{"num_attention_heads": 3, "num_key_value_heads": 3, "vocab_size": 1024, "norm": "rmsnorm", "qk_norm": true, "attn_scale": 0.324, "bias": "none", "extras": ["local attention windows", "value embeddings", "hashed n-gram embeddings", "capped logits"], "init_std_o": 0.0, "learning_rate": 0.00588, "decay_shape": "linear", "final_lr_fraction": 0.05, "batch_tokens": 32768}
Each number is 128 + 32 x the weight over its row's rms, rounded and kept within 0 to 255. Layers, rows and columns count from 0. The size above them is the row's rms in percent of the matrix's.

# layer 3 MLP down (transposed), 192x64, rms 0.254, rows 59-75, columns 0-63
size [ 96  99  85 102 115  93  91  97  85 104 125  93  92  97 114  93 105]
[[184 146 112 103 163  89 114 139 123 123 121 157 142 101 159 136 137  69 169 136 155 134 123  57  91  72 150 161 146 132 119 133 140 164 128 162 164 122 105  57  99 137 137 118 139  77  41  76  76 119  95 122  86  85 154 164 167 109 148 120 135 139 154 162]
 [184 174 111 165 106 119 116 171 109 152  73 171 131  52 120 158 133 165 118  76 120 110  84 149 131 127 147  97  86  86 146 144 155 116 134 136 136 133 141 177 163 181  95 151 116 124 132 184 184 178 112 117 127 133 112 117 147 127 191  65 105 158 176 127]
 [161 110 144 112  82  91 101 158 121 108 153 173  95 149 139 128 162 164 120  78 178  87 140 140 123 123 110 136 129 137 190 142  94 129 136 209  84 116 108 200  99 147 122 166 167 160 104 120 144 117 101  87  99 128 164 153 125 136 176 137 223 151 119 154]
 [110  60 115 140  92 115 144  94 135 130 112 108 106 158 103 119 136 108 147 150 132  89 122 213 142  91  78 174 174 176 118 163 162  82 125 119 181 125 175  70 132 153 131  90 157 131 135  97 166 194 108 183 180 173 140 122 123 116 147 116 147 129 167 145]
 [102 113 132 135 145 100  79 110 140 111 103 168 139 106 120 138 148 110 118 147  98 131 155  91 132 140 119  79 106 125  92 103 116 112 137 111 141 103 151 255 120 157 103  92 140 111 159 118 163 116 167 167 122 221 153 132 129 129 116 204 102  84  95  92]
 [140 139 100 117 130  83 131  91 159 117 144 133 114 180 160 155 120 122 138 137 154 120  85 116  88 200 165 184  97 157 146 103 118 138 134 107 181 142 215 179 154 115 119 187 122 109  76  90  72 122 154 160 104 123 150 131 108 125 163 196 127 126 153  80]
 [119 129 133 147  79 141 171 147  82 155  84  88 160 148 129  98  91 120  14 139 145 190 106  90 106 136 129 151  98 121 154  78 115 147  85 151 122 108 138  93 126 127 197 204 152 121 114  87 120  91 156 114 144 101 139  99 102 148 159 122 144 148 115 162]
 [153 127 123  98 159  88 126 176 149 113  82  68 109 121 142 141 152 195 104 125 123 151 131  76 105  59  99 139 138 118 180 178 135 163 129 128  91 170  98  93 180 123  90 222 128 163 131 147 138  82 188 107 120 151 108 144 108 130  93 102 119 116 124 124]
 [ 75  98 128 111 120 155 149 124  79 131 161 211 129 137 126  94 111 114 156 139  90 133 174 146 145 143  73 118  91 124 138  96 129 168 120  92 130 128 123  83  89  89 186 117 121 153 113 150 191 148 125 116  55 131 118 196 116 132 123 211 137 163 113  93]
 [ 79  99 140 143 149 147  91 144 119 133 135 212 160 102 183  85 157 112 162 151 142 121  82 138 145 115 175 110 139 146 124 105 125  94 128  83 164 129  79 119  90 146 195 151 161 142 115 149 158  82 155 131 118 116  90 154 176  57 158  66 122  82 135 106]
 [119 166 170 121 131 147 127  93 153  95 127 145 128  71 160 186 196  94 178 141 140 125 133 108 154 178  85 134  93  87 100  95 122 147 112  73 152 144 136 199 151 135 133 135 150 131 118 131 133 121  69  90 125 143 208 140 183 132 102 162 141 148  67 105]
 [139  92 191 148 154 125 112 192 162 105 159 107 173 161 127 133 186  99 147  83 131 139  88 149 169 145 118  75 128 104 112 119 116 128  31 121 173 118 130 118 173 173 190 117 148 107 153  89 171 101  96 130 158 154 142 144 132 152 128 126 183 130 113 167]
 [124 130 115 128 203 143 120 129  88 122 121 112 164 107 136  65  51  73 133  89 127 174 114 127 139 100  64 155 142 105 133  91 123 127 138 116 124  87 141  83 142 135  94 112 173 112 136  60 180 126 105  99 139 145 143  60 149 121 124 135 153 136  66 191]
 [131 180 112 169 210 143  98 185 124 144 123 147 111 148 159 127 144 117 113 108 147 132 164  87 106 137 136 196 189 159 115 113 113 133 130 170 145  90 120 143 122 163 123 161 104 150 100 179 105  92 135 120  78  99 142 126  91 190  69  75  96 112 132 187]
 [108 188 158 143  65 105 166 121 135 122 130 181 173 117  87 166 109  87 162 145 146 120  90  70 102 106 129 120 118  87 108  83 171 131 154 135  99  99 122 151  86 178 195 107 115 144 155 110 137 147 128 116 116 181 127 126 116 115 145 118 232 112 146 155]
 [147 111 140 139  95 153 153 168  94  89 134 133 137 160 157 183 135 121 145 139 149 152 138 107 185 160 113 190 180 115 119 130  95 102 129  95 125 134 139  16 141 125 139 145  70 124  60 140  53 130 117 116 125  96 126 144 124 140  65  79  99 146 143 115]
 [163 133 117 157 132 159 146  83  95 165 141 102 158 155 127 168 124 110 184 181 122  82 107 151  83 104 130 140 147 157 118 133 111 107 102  77 156  87 112 166 149  84 175 101 145 116 146 167 126 144  62  94 140 170 153 134  78 172 147  63 105 133 179  69]]
# layer 3 MLP gate, 192x64, rms 0.181, rows 60-75, columns 0-63
size [102  85 101 111  89 104  90  91  91  99  92  82 100 114 120 105]
[[204 144 147 136  89 104 133 174  76 188 168 159 128  87 140 112 116  94  98  83 161  89 109 170 161 157 133 122 112  94  89 134 107 176 101  84 165 151 115 128 157 210 106 118 135 157 119 155 184 124  92 112 122 131 106 117 149  83 184 127 106 140 157 137]
 [105 131 125  91 138 109 118 143 134 118 121 186 132 118 197 129 123 193 130  96  81 109 132 102 126 178 146  70  74 133 144 114  97 120 101 189 117 119 102 116 153 191 176 138  86  67 122  98 147 103 128 173 140 108 169  52 149 141 130  81 126 175 130 108]
 [113 121 110 143 145 130 134 186 121 119 138 113  94 148 169 204 127 138 139 138 100 144 154 104 106  43  79 143 147 125 174 176  52 137 108 138 119 125 141 125 110  67 117  84 165 150 120  97 192 122 126 147 156  43 108 109  95 144  99 136 155 114 162 157]
 [133 176 143 155  93  86  87 173 151 159  72 121  72 127  55 115 111  91 111 126 107  89  95 141 170 124 174 106 146 110 107 108 123 104 137 173  53 114  86 119 126 135 128  49 140 100  99 100 121 192 133  93 126 141 130 133 105 183 121 137  93 156 124 103]
 [137 134 166 108 138 188 165 163 131 152 109 137 122 104 115 140 108 103  75 128 165 216 157 128 128 118 146  53  92 111 135 168 112 180  84 139  91 100 108 111  51 123  88 126 134 122 157 118 145 136 156 124 154 148 145  80 154 153  59  87 134 120  88 166]
 [100 144 177 177 122 118 153 132 212 102  70 105 177 182 106  74 100 169 107 140 110 135  96  84 118 163 132 141 116  92 100 120 140 120 129 140  72 119 109 120 125 157 143 107 151 161 140 157 174 129  97 136 148 123 127  43 124 167 197 121 124 172 161 137]
 [114 133 108 111 144 104 133  98  67  86 121 104  87 184 127 189 115 130 151  74 135 127 193 125 149  74 119 160 141 120  76  99 114 185 126 135 137 205 131 133 146 108 147 151 185 181 153  86 125 114 137  88 136 133 122 141  91 104 117 106  85  95 182 173]
 [163 161 141  78 103 121 128  84 104 126  92 149 148 150 111 108 114 118 109  81 127 140 128 116 167 139 138 185 179 114  73 147 135  90  90 122 109 159  99 167 206 104 115 116  91  42 133 191 134 112  75 168 163 118 106  71 147 135 110 125 111  99  96 103]
 [ 16 100 152 144 154  93  84 120  94 144 153 111 133  80 175  72 122 142 108  84 137 156 119 149 147 156 115 131 130 114 106 109 125 118 113 141 100  98 142 110 105 177 163 125 142 164 117 181 154 157  77 149 125 113 115 141 146  56 158 150 107  43 137 132]
 [127 137 173  96 128 143 127  88 155 112  98 102 167 105 153 103 140  88 101  68 145 168 131 127  77 158  81 124 101 162  51 156 148 145  41 105 102 136  87  97 135 158 110  80 134 141 110 141 146 167 129 121 110 111 128  97 174 168 150  98  52  93 149 126]
 [ 98  63  97 135 101 172 158 163 112 139 126 122 101 139 142 154 157 128 113 114 149 111 171 165 185 122 147 130 141 146 116 141 110 152 133 121 210 120 118  40 150 129 148  96 147  67  83 112 142 142 129  59 143 106 101 102 175 180 174  96 123  91  83 130]
 [ 79 128  97 115 150 179 170 166 162 138  84  87 135  88 177 153 106 113  68 135 106 101  88 172 129 153 120 155  90 175 167  97  93  85  83  79  94 119 139 173 120 157 167 104  79 157  93 115 167 132  94 139 139 130 150 138 144 108  89 134  81 108 137  79]
 [108 118 144  98 172  67 154 133  64 149 193 111 109  93 149 116 107 132 130  95 162 101 132 150  80 167  55 136  95 166  88  91 160 137 180 153 116 128 176 117  89 162 156 194 109 102 167 125 145 134 128 125 126 143 131 162  87 126 104 100 174 142 186 130]
 [146 179 158 126  97 119 110 121 124 136  90 141 147  90  62 152  79 133 200  92  92 116  72 118 127 138 111 107 176 134 107  59 103 172 134 134 100  85  89 163 103 130  98 128 139  88 100  85 135 138  86 140 108 111  71 136  86  87 124 107 191 108 154 160]
 [178 145 124 171  73 128  94 128 135 108 178 140 128 186 119 144 122  97  81 108 164 136 104 138  95  98 121 131 158 139 102  85  88 124 106  84 127 110  81 109 119 130 129  96 128 123  74  86 148 200 183 210 121 189 148 118 161 131  66 110 149 111 135 138]
 [117 118 119 149 100  98 127 194 167 148 130 128 126 148 121 121 131  97  73 114 104 133 152 140 193 129 113 123  97 181 175 156 138 102 185 154  84 192 164 113 129 113  97 150  80 154  48 117  84 105 129 115 112 128  68 157 152  81 122 160 162 110 107 183]]
# layer 3 MLP up, 192x64, rms 0.185, rows 60-75, columns 0-63
size [ 89  91 100 108  96  90 109  92 104 125  96 100 103 109 103  97]
[[112 107 136 125 168 112 123 186 133  98 100 151  86  63 142 118 164  78  92  96 189 152  93  92  99 160 107 121 100 130 148 156 104 150 187 131 122 148 158 134 142 164 193 176 106 103 160 134  53  95 164 106 128 118 120 150  72 145 109 102 143 182 155 129]
 [114  84 198 144 159 145 117 133 186 131 135  75 152 149 177 145  84  97 163 106 143 114 139 123  59  98 100 149  97 123 175 137 121 138 147 112 155 121 178 101 160 119 127 127 189 150 116  94 156 164 125 179 116  99 163 188 145 136  88 190 120  83 153  98]
 [120 180  97 193 109 123 162 110 150 109 172 121 190  61 169  93 139 145 102 153 105 140 119 131 142 149 216 121 136 140 113  77 161 137 128 168 119 187  66 130 124 149 125 137 127  84 114 122 113 139 120  76 114 135  79 143 164 132 194 140 125  91 102  95]
 [169 160 133 222 134  67 104 150 156  94 147  86  93 129  72  50 131 142 124 118 109  69  89 151 181  82 171 104 127 144 135 113 138 125 105 112  85 133 105 143 141 185 125 106 160 124 113 123 108 158 166 122 112 161 128 166 115 131 127 162 163 144 148  76]
 [140 119 114 144 192 154 131 150 118 109 174  84 181  54  93 108 122 117 135 128 136 105 184 149 105  67 126 110 162 144 180  64 117  82 145 208 107 151  98  94 143  88 127 134 123 143 148 145 164 149  81 110 122 149  94 152 116  83 164 157 164 117 108 148]
 [117 148 105 165 103 132 129  68 138 152 197 104  89 145 147 184  70 118 158 153 143  76 187 107 150 182  75 136 116 123 136 111 159 126 126  92 102 179 123 138 138 120 123 134 169 104 179 197  91 184 133 118 127 111 126  95 162 168  95 119 121 150 174 103]
 [157 139 158 133 163  73 110 172 164  99 104 164  58 174 178 189 106 142  93 125  97 150 109 115 116  46 131  82 103 111 143 146 133 135 123 111 138 127  92 140  96 166 155 148  84 222 110 110 137 137 117 129 172 113  94 118 100  84  98 140 129 151 108 138]
 [115 143 195 197 163  93 124  39 160 105 141 131 138 140 168 109 131  99  88 147 112 125 152  66 213 123  65 124 134 117 121 124 127 107  78  96  86 153  86 126 152  94 173 153  84 111 122 115 116 113 160 152 115 138 121 102 148 175 128  96 144 137  99 119]
 [134 124 106 103 112 138 201 116 125 106 149 140 117 115  80 134  98 158  58 136 101 125 123 106 129 114 161 112  88 134 166 136 125 180 161 108 134  92 187 101 155 159 136 132 171  29 155 156 123 190 112 121  73 121 188 149  91 159 144 101 144 104 162  96]
 [131 116 132  81  97 149  91 110 134 136 114 157 123 107  46  88 138 149  75  89 173 112 188  71 119 104  85 116 119 188  84 178 158 137 136 132  92 115 126 136  75 142 136 135  98 131  89 127 117 149 124 110 141 134 141 112  92 157 147  94  63  91 129  48]
 [ 93 177 154 113 167  87 111 148 170 156 123 104  90 188 171 184 145 110 167 127 124 154  55 142 147 129 150 131  52 130 114 119 105  88 170 104 102 158  85 102 135 151 183 148 110 143 136 134 100 131 140 141 185 126 119 144 111 119 128 122 206 123  72  97]
 [102 102 162 130  85 146 124 120 158 132 143 175  72 108 158 159 212 112 149 176 129 105 174 152 164 161 191 116  83 152 144 210 130 110 142 108 121 155 100 142  79 121 191 150 120 123  83 154 112 144 126 153 123 110 116 161 104 131  94 147  79 134 122  74]
 [ 98 128  68 202 212 130  85 129 146 102  65 121 151 144 109 103 135  71 127 121 114  96 156 135 146 134 107 153 128 137 143 168 109 109 100 120 125  98 119 122 132 163  84 150 112 120  96 137  94  66 151  72  79 123  66 108 117 164  98  62 109 142 133 152]
 [100 149 151 135 146 185  92 146 121 116 135 173  75 100 152 114  61  84 137 129 105  64 128 181 133 143 140 121 129 122 117  92  88  81 140 149  48 139 129 120 148 142  93 105 136  80 142 175 128 119 130 160 155 114  84 160  98  90  87  74 110  63  99 150]
 [162 142 158 153  94 155 110 121 125 113 125 120 107  87 145 101 118 170  79 157 149 217 210 124 161 140 159 182 136  86 144 139 131 177 129 135 177 127 168  99 141 171 145 182 145 143 103 123 111 171 138 167 141 148 142 186 162 164 151  83 142 146 153 166]
 [116 166 118 137 124 169 119 120 107 138 128 127 133 104  98 165 133 196 194 117  42 149 172 100 142 174 121 103 175 105 115 101 141 142 139 112 150  67 102 115  91  73 116 110 145 107 176  88 108 126 134 121 150 129 185  87 189 120 147 169  84 157  85 110]]